Part of a small language model's weights.
Architecture: no biases in attention or MLP, normalized queries and keys, attention and MLP in parallel.
Training: a variant of Adam for these matrices, 630M tokens.
Each number is 128 + 32 x the weight over its row's rms, rounded and kept within 0 to 255. Layers, rows and columns count from 0. Numbers have three digits each. The size before them is the row's rms in percent of the matrix's.

# layer 2 MLP gate, 832x320, rms 0.0908, rows 343-383, columns 160-319
120:135109121128125123185089162163109092101149162180090132167119073161143114135161180147172109166149090121181106115170187120189122153125122107110126081129177183117098108151140137151075154092144099162142172140185173139196127093066092109181080138103158151179073120107127125146080168118162161154139107168057109124128137076164137101138149176163107125122087120150128137107132121114166088123173162087059130142135115120129123181165152109124156120051162084122166161065077136109115203130158145
098:220058130115119100098061142108159037100155144112119113142077178150123115158118107058128136136148133167125121119115118137168072184137150086090102181153064102108123115063095117165133112157067124174155121073162137121125191134096093135193115112192078133091142161051204078174190116112060141119170185099105137116161124105158141103117165129088178118113143188153123078076110106137110111227153168171132147082146116096119101112088179144101169163119144104120125119112102077114189073132181175
093:125105098119167170125113193146103122095135132144092114120089111182126165110119104138148121171072116206141110164134117132176086136141155069090130046120073129145164120134137131162088147152108163177141120199141144170176135176108160152141108160149119124123128100177134119119154126178101020084115077152131137164111125095148150073085089106133181102084156117158154075060080175192085100138115141088116132098144198113128159128102084110121149152163144074095174078114075166112122057135132069
100:083164120100092088124128145126086087103168106143169150130142162089091094161045134071153159075109134158106168195154128127165121101188148082131139089081121142124066106103105106114125141103125094070082111091157123114157151125116109150101100131176163161128112134159112197119166117145177157080080116167196136115112158134119099161121172125111116189149094111029157208163090138141067097095097160139135158119121097168191108117112171108129135150128127107101101105152150123156144121146121106
097:051121133113146143123149137139108107113053104144143130130086135175155113165141152049139079093150077203127086165124120162138149116175113176146156141109116082132070108149120122086055104126135127157105109126114083171133152101122111158128122155131178140132040092196149148166112157099133134147069167135123089112115134116164172097094140195118093161132122158145119127114086142146154145137127098090133115114149120143095143128085165095077164068098130136159205099117161163125132143167133109
108:145100143153158073149125168188136141136150115149053093126133087154171079152151150121108145095147181136116131099157218102125182131129162063132070164109175114085088053194148173174114120183130118143155165153102182104148184086115129144128128146123143154159079141085128183137127229140149093117161092140142122148130073117138072097090122133085164129103106109182171137157138155140095101128134139099145158129164086131129132158136178099167147119059123114160096138058082107164101160093144105
099:066151095088112114130134129114130110075121145148097115071129093140151158091148158149164106144158131255133143125098063121217129095126129121140158038124159144130142101157121153112108200098150165192091134143122118125113137085059132104115108152141150147069119138077163133147094093088129129140120096175063140163144162136172139142131164129132101186112104132102150151133179116118138127159173127077145164078127177118114136117166131133178157147159153143103147180051142106132114151152192110
109:176103114131123139096108170076081135106121132147166126132164107121092080099079175098154085113146146134103203114131144039142062194198107094088131123083062170106075143118111121148127148097121077176100106094141191133133111128116130122117110089167157139135123122160156115175171166130093068150179141126126128113118186141117113111149158119163132087146118114154119115111138095143140124156223204076090108149156175103141136095075135135147128151175138118163086138111155088113078123199161151
103:153101159101095066107133065101155128131161116098181153078141165168139066125157160118123175081164138162086083138106090128141118161108107119184055068115104142189083141059145119110065111140166094152083176157121089155081116131128110081127112161107146124142112082101112127150134160062146106168115160096120115180112122154039103139150156164149170175160170203146128137095160169163149129111124156098068061106156206180099149166097190115140125116074182112155093071108166125114192208160110113
099:153124103144112090113110090058188085123129124115083155206151147166122173179142133099169106174123090170113121119184138169130138123121109156118143148093065086121067138085128098137083161103064170150057132122156194101112120125119153153149130093141126114058098157128180154162140143146091142182154137180123136151135131084127141087135101091074173129088110121141161137066167067119167047207115170154167158090134110132127173136098150129129073124118134135148152156083135111146144060230134116
108:181037136133146078033123188069113103122163093116174088087118121124093094105064127109150132162106122174103159164178063091136152122161137030150127137104062122169081109114112133138111106122164121123121104179204125154176137118119114109103156130155150084161106105167174117151140092129135085115107112155113125160184118169150110069123119111163162171117103127116166151050102118105111095175126140092116074120155164059099120132093172134108123185144161081164179147146206117125171112132072143
103:115105155126136108136137156113172090124182189127092172164162108082062149106023126096152166094090125106104163149121081178137114064154107116147134086122136112113132154100137126070144103162093126103081147164137109149143146079096088100045119057163222181155179124158197150102125070164126098119103174171073104151106152161118095115114109165151167143117087169176115121102124105135104123148120111147162144094152144087127155112101130183122085118118078167129097172113149146107162141184084170
100:161135160087138158145179172064121096112159150140112130126148147119142120171120101137102088142088134145119192127113144100158154113123136111120148145089020193148086108070146124060135092146134148127095135153179099144131094144056098089117132110100160156210112119174108201151210103173119058117171163108191112094127146114138116100145129174082099130131134094175098124164090148100089115077126155148085136124156144123071088133105150205147160154148092148130144134102150119168128141173120191
106:100144194083130143123113125079096101094085097138150071139182129097158153118121079150111124144100111199121119142168096132111167110150142152082161069105082116160112087093117113127150139148171176157080105149141176148133132128086151078117138074156182138153122137125119144190209107143092145063049185066136170105137147174141173147166068153127170185137062165122106167060160124130082093184145150145187146117123143130088085131095132153162087150157119070151114097136174117120114095146132115
099:139090145144141078160131089115119102125155192071214120099174141120093128153100129070157109117115105111135100123157158183111139170133078178144111118125144143137077129108150138122125152121149142118146102074168104063142122080152117073137116170131138126163143111086100139147132124115174087169122102057069111124130138187092105096038163140119132132124050143135118099123121092144121118145101174097128154106156175117105130140147127158134149245134130169151131099136048011098182172175157121
111:131117204148170114165139195104132127091163201118139114170132093149137165096095130122170141176087108137093133101110141190120143085115150149136151132126146161108109078118119144124120119135071187136140101160140106101145139160108159133095085094122109175132152092113166100185176101157106126150117161122059113121119123164144120100126169123164103125098097183179159121104121103114163060101169126166155160115143155107131137135142194137109094070110187154168112142048130061142128095152160172
104:113144138131105143058146116175112139078109117118162062081130169154115112134154150161118130122047125124113144112088120107153144168212088182147140155088028102130075094102174135158111077160119144182104099129138104130059149088152156143146128161101147190114048109097108134156218176142197136107104100102166066121134149163160138125092076097140153111132151127145106151103078163095119134128162150144113114126105098133107121154110152133167126135087122155163142097128156153124129157129092131
094:094142108161113128172131145159112155164135109168149088120138128133164106159171123162126130135140111178097152153166143113151132097142091141087121114069145152152052113163086156132130114131121105131104130113181110118095173078081174124131145224115106173079081131119063133151139195154115108127137147138099088174171146147175133156048081149114132205106123166172169191141157131134164166136160097094122139161108074146110125164176114106118127097022106104151157110142130151198106127119109159
107:182084174149102081181107154099098102045156131151133124165148057125086076137117143175113138138075080133133179131200107128146114139159142098082131080135114129098168028123179159113144115095132143156145106167157179140142159125111103152174109131107099099120122141176150090090150114157142099158094155145131157098151132168086084027130082144118152091127143165122140113079146101067126102170133123125114136098146114111106123155175132145143134191189128094123155128150119130139110125132114114
097:146094128164175069140067129177147134148090180167065149123104077116191109098122106123086055146111091140097101127141161106171184174124141114111162156088154109138110110175164154130077189144071148148167167114108143074073107128073115129124155120137090196092159146096173085116145132088080123189120089133113098178128115113166137101126132180161161131132138072134138130127144153167132145112124141124114171130175052111177123160207144157113175097112125135191120147071106115127133130104150077
113:127114099124160100098112113071179041050149178135095062107144119158160172084121147123142091119135104215132126133137152152203114105095116201128146104113142086184119151175137147116142150067146129176117091162140142145129153129080100127119101094120150100110148141033192139167149109125118104141091170177081091135130096083135130121096131168143143085123106166131175105116162161112143130121146087133120176095170106159115155151111136170171138179146126123168090110107127103050101122116180103
066:144064136110129091119028142126134083089109157129138129160127125158115080127106141138157142133183135189080168154126137092153079096082162085105098116093120130188089162123079180148134078088151121129126156078149159091169164090098107110127120201076132049167178091054131154105078071097087163138199128158112169141077112101087130125136135147190144091063154118110124123112170155130157140052189114113089146135129135103135130116177152170109131138170172108105115092111108114133144172122191143
099:108159164166128120167117094143152069124143130091121117192173135139107144067101130166101132136062076101139175131179107150143194114172129161190159089086140105110108088053103155149138112108078154121151078076107156160126142129119122089145115105122100127166175153152177198125179104162183162111096152085049123113105119180106160120120101165113053130126066123140098104126129094158151106168125152221168101093139092114140137097114173148119151141116114224148123172121142131124071128186158133
104:123142107159128090187071157140145168097184161173083114134109150180143130118133175088135100144080060175100109082178118111182188178125168096180142140135126108170135169150125153113112148083085154134071123080147145152184148102131196142100095110140108126102131132097136080080185164067086104109110168147146117154100165129162116175081140075132102151090130131100146165088191133141134071165157115170130141118220132085171144141136089117112067062142089106158151104092049145137100141099154084
109:106092113139156129141128094095160093041118186104158111119092130075102164177144200114186087120076087141090152119107089117158116101059115159150157093155132145125110175055165162087140143096127109207167132086178105114116126126123137099061089099193109096160183103121168119132101149099068158147118161167082149095162137157110111161185157129151155153085088179182171152112184143147125085161161176112148192112160136141143177190140152134100110140154135106158152142085110065111127129178129101
092:161096125086095131180119121097069161116132119112112125109147114187154111080094154153134105196130108148094129100115125056130158174131126116166129095104102162122149107099126153130132110188133150136158154111173141132091149107073135150164136145106114119176131112140096160096183148077150060075121087120145115138122143195128078112165120121163148139128105153141152140144116158051125082171190148076116118095151124135180134122091173122139209094085126087136161046133158107158131158124150114
106:130135125098111138105155124073158074089102161108107143133135174130109107127128131104135105131145095245114136124143093132163130110091120125199148126140137129166107170106133143178128106080096112109064105136161153187152138160133167061101143074144171095150132136104178145135132101116084090138081090228129117117124129117143108140153106139136125080032152117158104120068211097149124129167083109169090097104208144084122154190110166153119080203160129209169086127130134124092118074170160135
096:112059122131118118147095109100074108152130108120178122173130146115098032122066164117091219125079098090104181116192146114110167146209067162118110117097043153107122164090147121195142115117128114106129144109155128156152171076120137138162065118086159141149113133202122169142131145201127126121130109100165113136149089180140123110139045126113126151109151152188134143134088162083135105134135195077106102115155150062130055170108154087119093074076166134098110124109150147095153112129093163
115:117112112129149106153131170120139145082143187157086107141141112201176122125142091113095085121123079091168127136147160145173101154132114118091137133078174133182152061187143213185070130160092127141179167131130160099138112096084134182144111155140099140136135146136121133097116184127114087100165160084137135132122092081147135094081138153164143137164086115176099092072138108153175093094145123167128208079131087220161117154206116127109186091092121101084152122033068111142078158107147122
107:168126144174127082180153092121166158137113159094139139124113160128186100108140127107130152141082095114148097064117144133107120081065125159124094148121184116187126101166158181090104120089119076136147158151143148126109105125125134111100077142149112136108158114086102106110099108035129127131159096134107134101143113086071109150097115117101114147165102150177153141114216149178118104104104123107171153095146134165108199149173135182089084145116111068175058092101108072099207155095159108
100:104093151131116150117161167139115167145145151137163106139164136082120085080129101110130089125101125185084188144205117121112156154158147177130141120062075146174100062097106173112124121120124123150103152149087134141058115158121135088133140138155169160165094117172135176167175194136082070059107182081151139120107115132132108094157129150152155137128117159116104175069149158089090119172116241158182074142137148128060153124080107164179138126096152148102137117087146150139174148192081120
098:161162133170142109126055117114166072105166066086120179147139130143136095171122119081153095153085093084181137109120160160108158161103137124059113143142112138147137108114115135161121118147110129122100175115104131115066165101115108166165147107128202162128131124154190157167123173122150123148138103121093103059125104135159115134072108152068154165152107103198147101110095116216161136118114174109173159073151149142096083118128201164120132165145141118135118137139108124076154130169140149
105:194121136106120101123100095046103091091111129116146086111110172123069143166117191072123123111102118211088175092111078165148121115119126145157124067116131123194129184112117115123120095130139091120108084153146102094146107167089150113084114111199168103159174115170160134178150087114108144147080169123145110149135153149104108146154108112148155117070144204121182145126176107118110152169132130179141115064139157115173189152094080153090124160198142141145097192118131132091084099201098098
089:090153134128158128134152112101090065092058147154122094144168146098129126150077184133179165199091154184115181107088170140145143121114067133173157119076167130084179133086130151174141124163124127154121064115162127176141216082158123120179118101161162135130119155158173110165134066134101138089091095182147166155085183139195160126138142118158158163090120129137152176147058117092126165186139153137139110099055134101112137153173171124134124134149171194127151131153148113148096124175115097
099:093146139132157195102101189093146113088151167073117157183144140130124117119087105086133100156090126123132159081155115156111109079101133095137164095122143106123067104121132140101117109142135186135091098150128157111138165136090133102102099126120168177144116141154190135151113077141106050179105129104062065099150131164153136073151084186172115100108146202184156103132098122163121102106129154117166183063150169123038118146159126171084070189147103182133196149146206145095113156125138147
098:144077142123154133163138145084130083068130158179162122096146128137134158098130145112171050112173133180134093107165103117148057143101150162155138148134151148194113136122103147078120113155117119163130132131180146147115117097112100146158150113170153092127117125069180149137121121099105136127105180153115126130118215100140125136173187144147101159150104075124117110104117107154095142153124186130156134062138190141151155148101115113126166171175099158149102109085137064115117099198208092
089:144164094130127106172079084074206173133173161126062145116052120181102195094156095089142050146114084141147078084101118104128116171112158129111179175134144144154147166104126129102127153127075153173117131104170140122124092150117155106143053132087146112125120092054128112140094118108088095105158080114065125111116202054168182101161189140156112146113146131190129114124168102094155095164170164137104129111164118105102133118160123121109091123162092172155126138075066095138188116160180119
098:151094115164106101193141195131139087092131101147102129148130048146109137109142145137109113230137141179085160118145178079203116152112170088117085109142132130141135101149117165128144122134131167120137111163152192164078171086149084120156125078163126081141200134131168080113098166079136109125168164130090140137107118125147085093122095109109165146079080112123165149099151135143123079161184092077069149119218145136211123200167162118127150133169088087128123136060116128152128182067143174
100:086155129127080148114117166099136153077117168130126126182131122122112157189094088145102109149123102138099112152098074128134099113190104102092186131094138146153048130115165094142085155092084102146082115085176119171160108107105130140116104082110131137161119115170164118177155090111100104136073138129107104138124165147195171103168176197122140109124114050138137114114116098094164115162170137090126112089135117076109115141097112152094112144227132157135218145119163040156147121169150173
098:092119154129111138080151103125159084142140186085132148118104209122084094133126161123185120122089138177178133071167113173117117124149102135106175072125080080143091166087140092109089098113123168103127109122171099181104176137133098121076143077151207179113119124127119158154114076093106135076066112151150072100107115141119109084134116197145205128116160130158121139115096054104109113151101129120154076083094173108098106142114108126149080176125171161180110072131142092110139069192150129
113:123121106147095148161071150107138089123162132197096139134120105157224120127157142115110073175086135135157071133144172168136111147107102136170071090090196123117119086144138209177102149169127129114156159106128197136128149072101151178160123146102120083081109111105144139108112195093116069134138105133122143160163104101144158099053103154122140124087125127112137078096142175139170089116140104103102151096159148128163137140198123123121166110101143088083195129102098108151165181087129116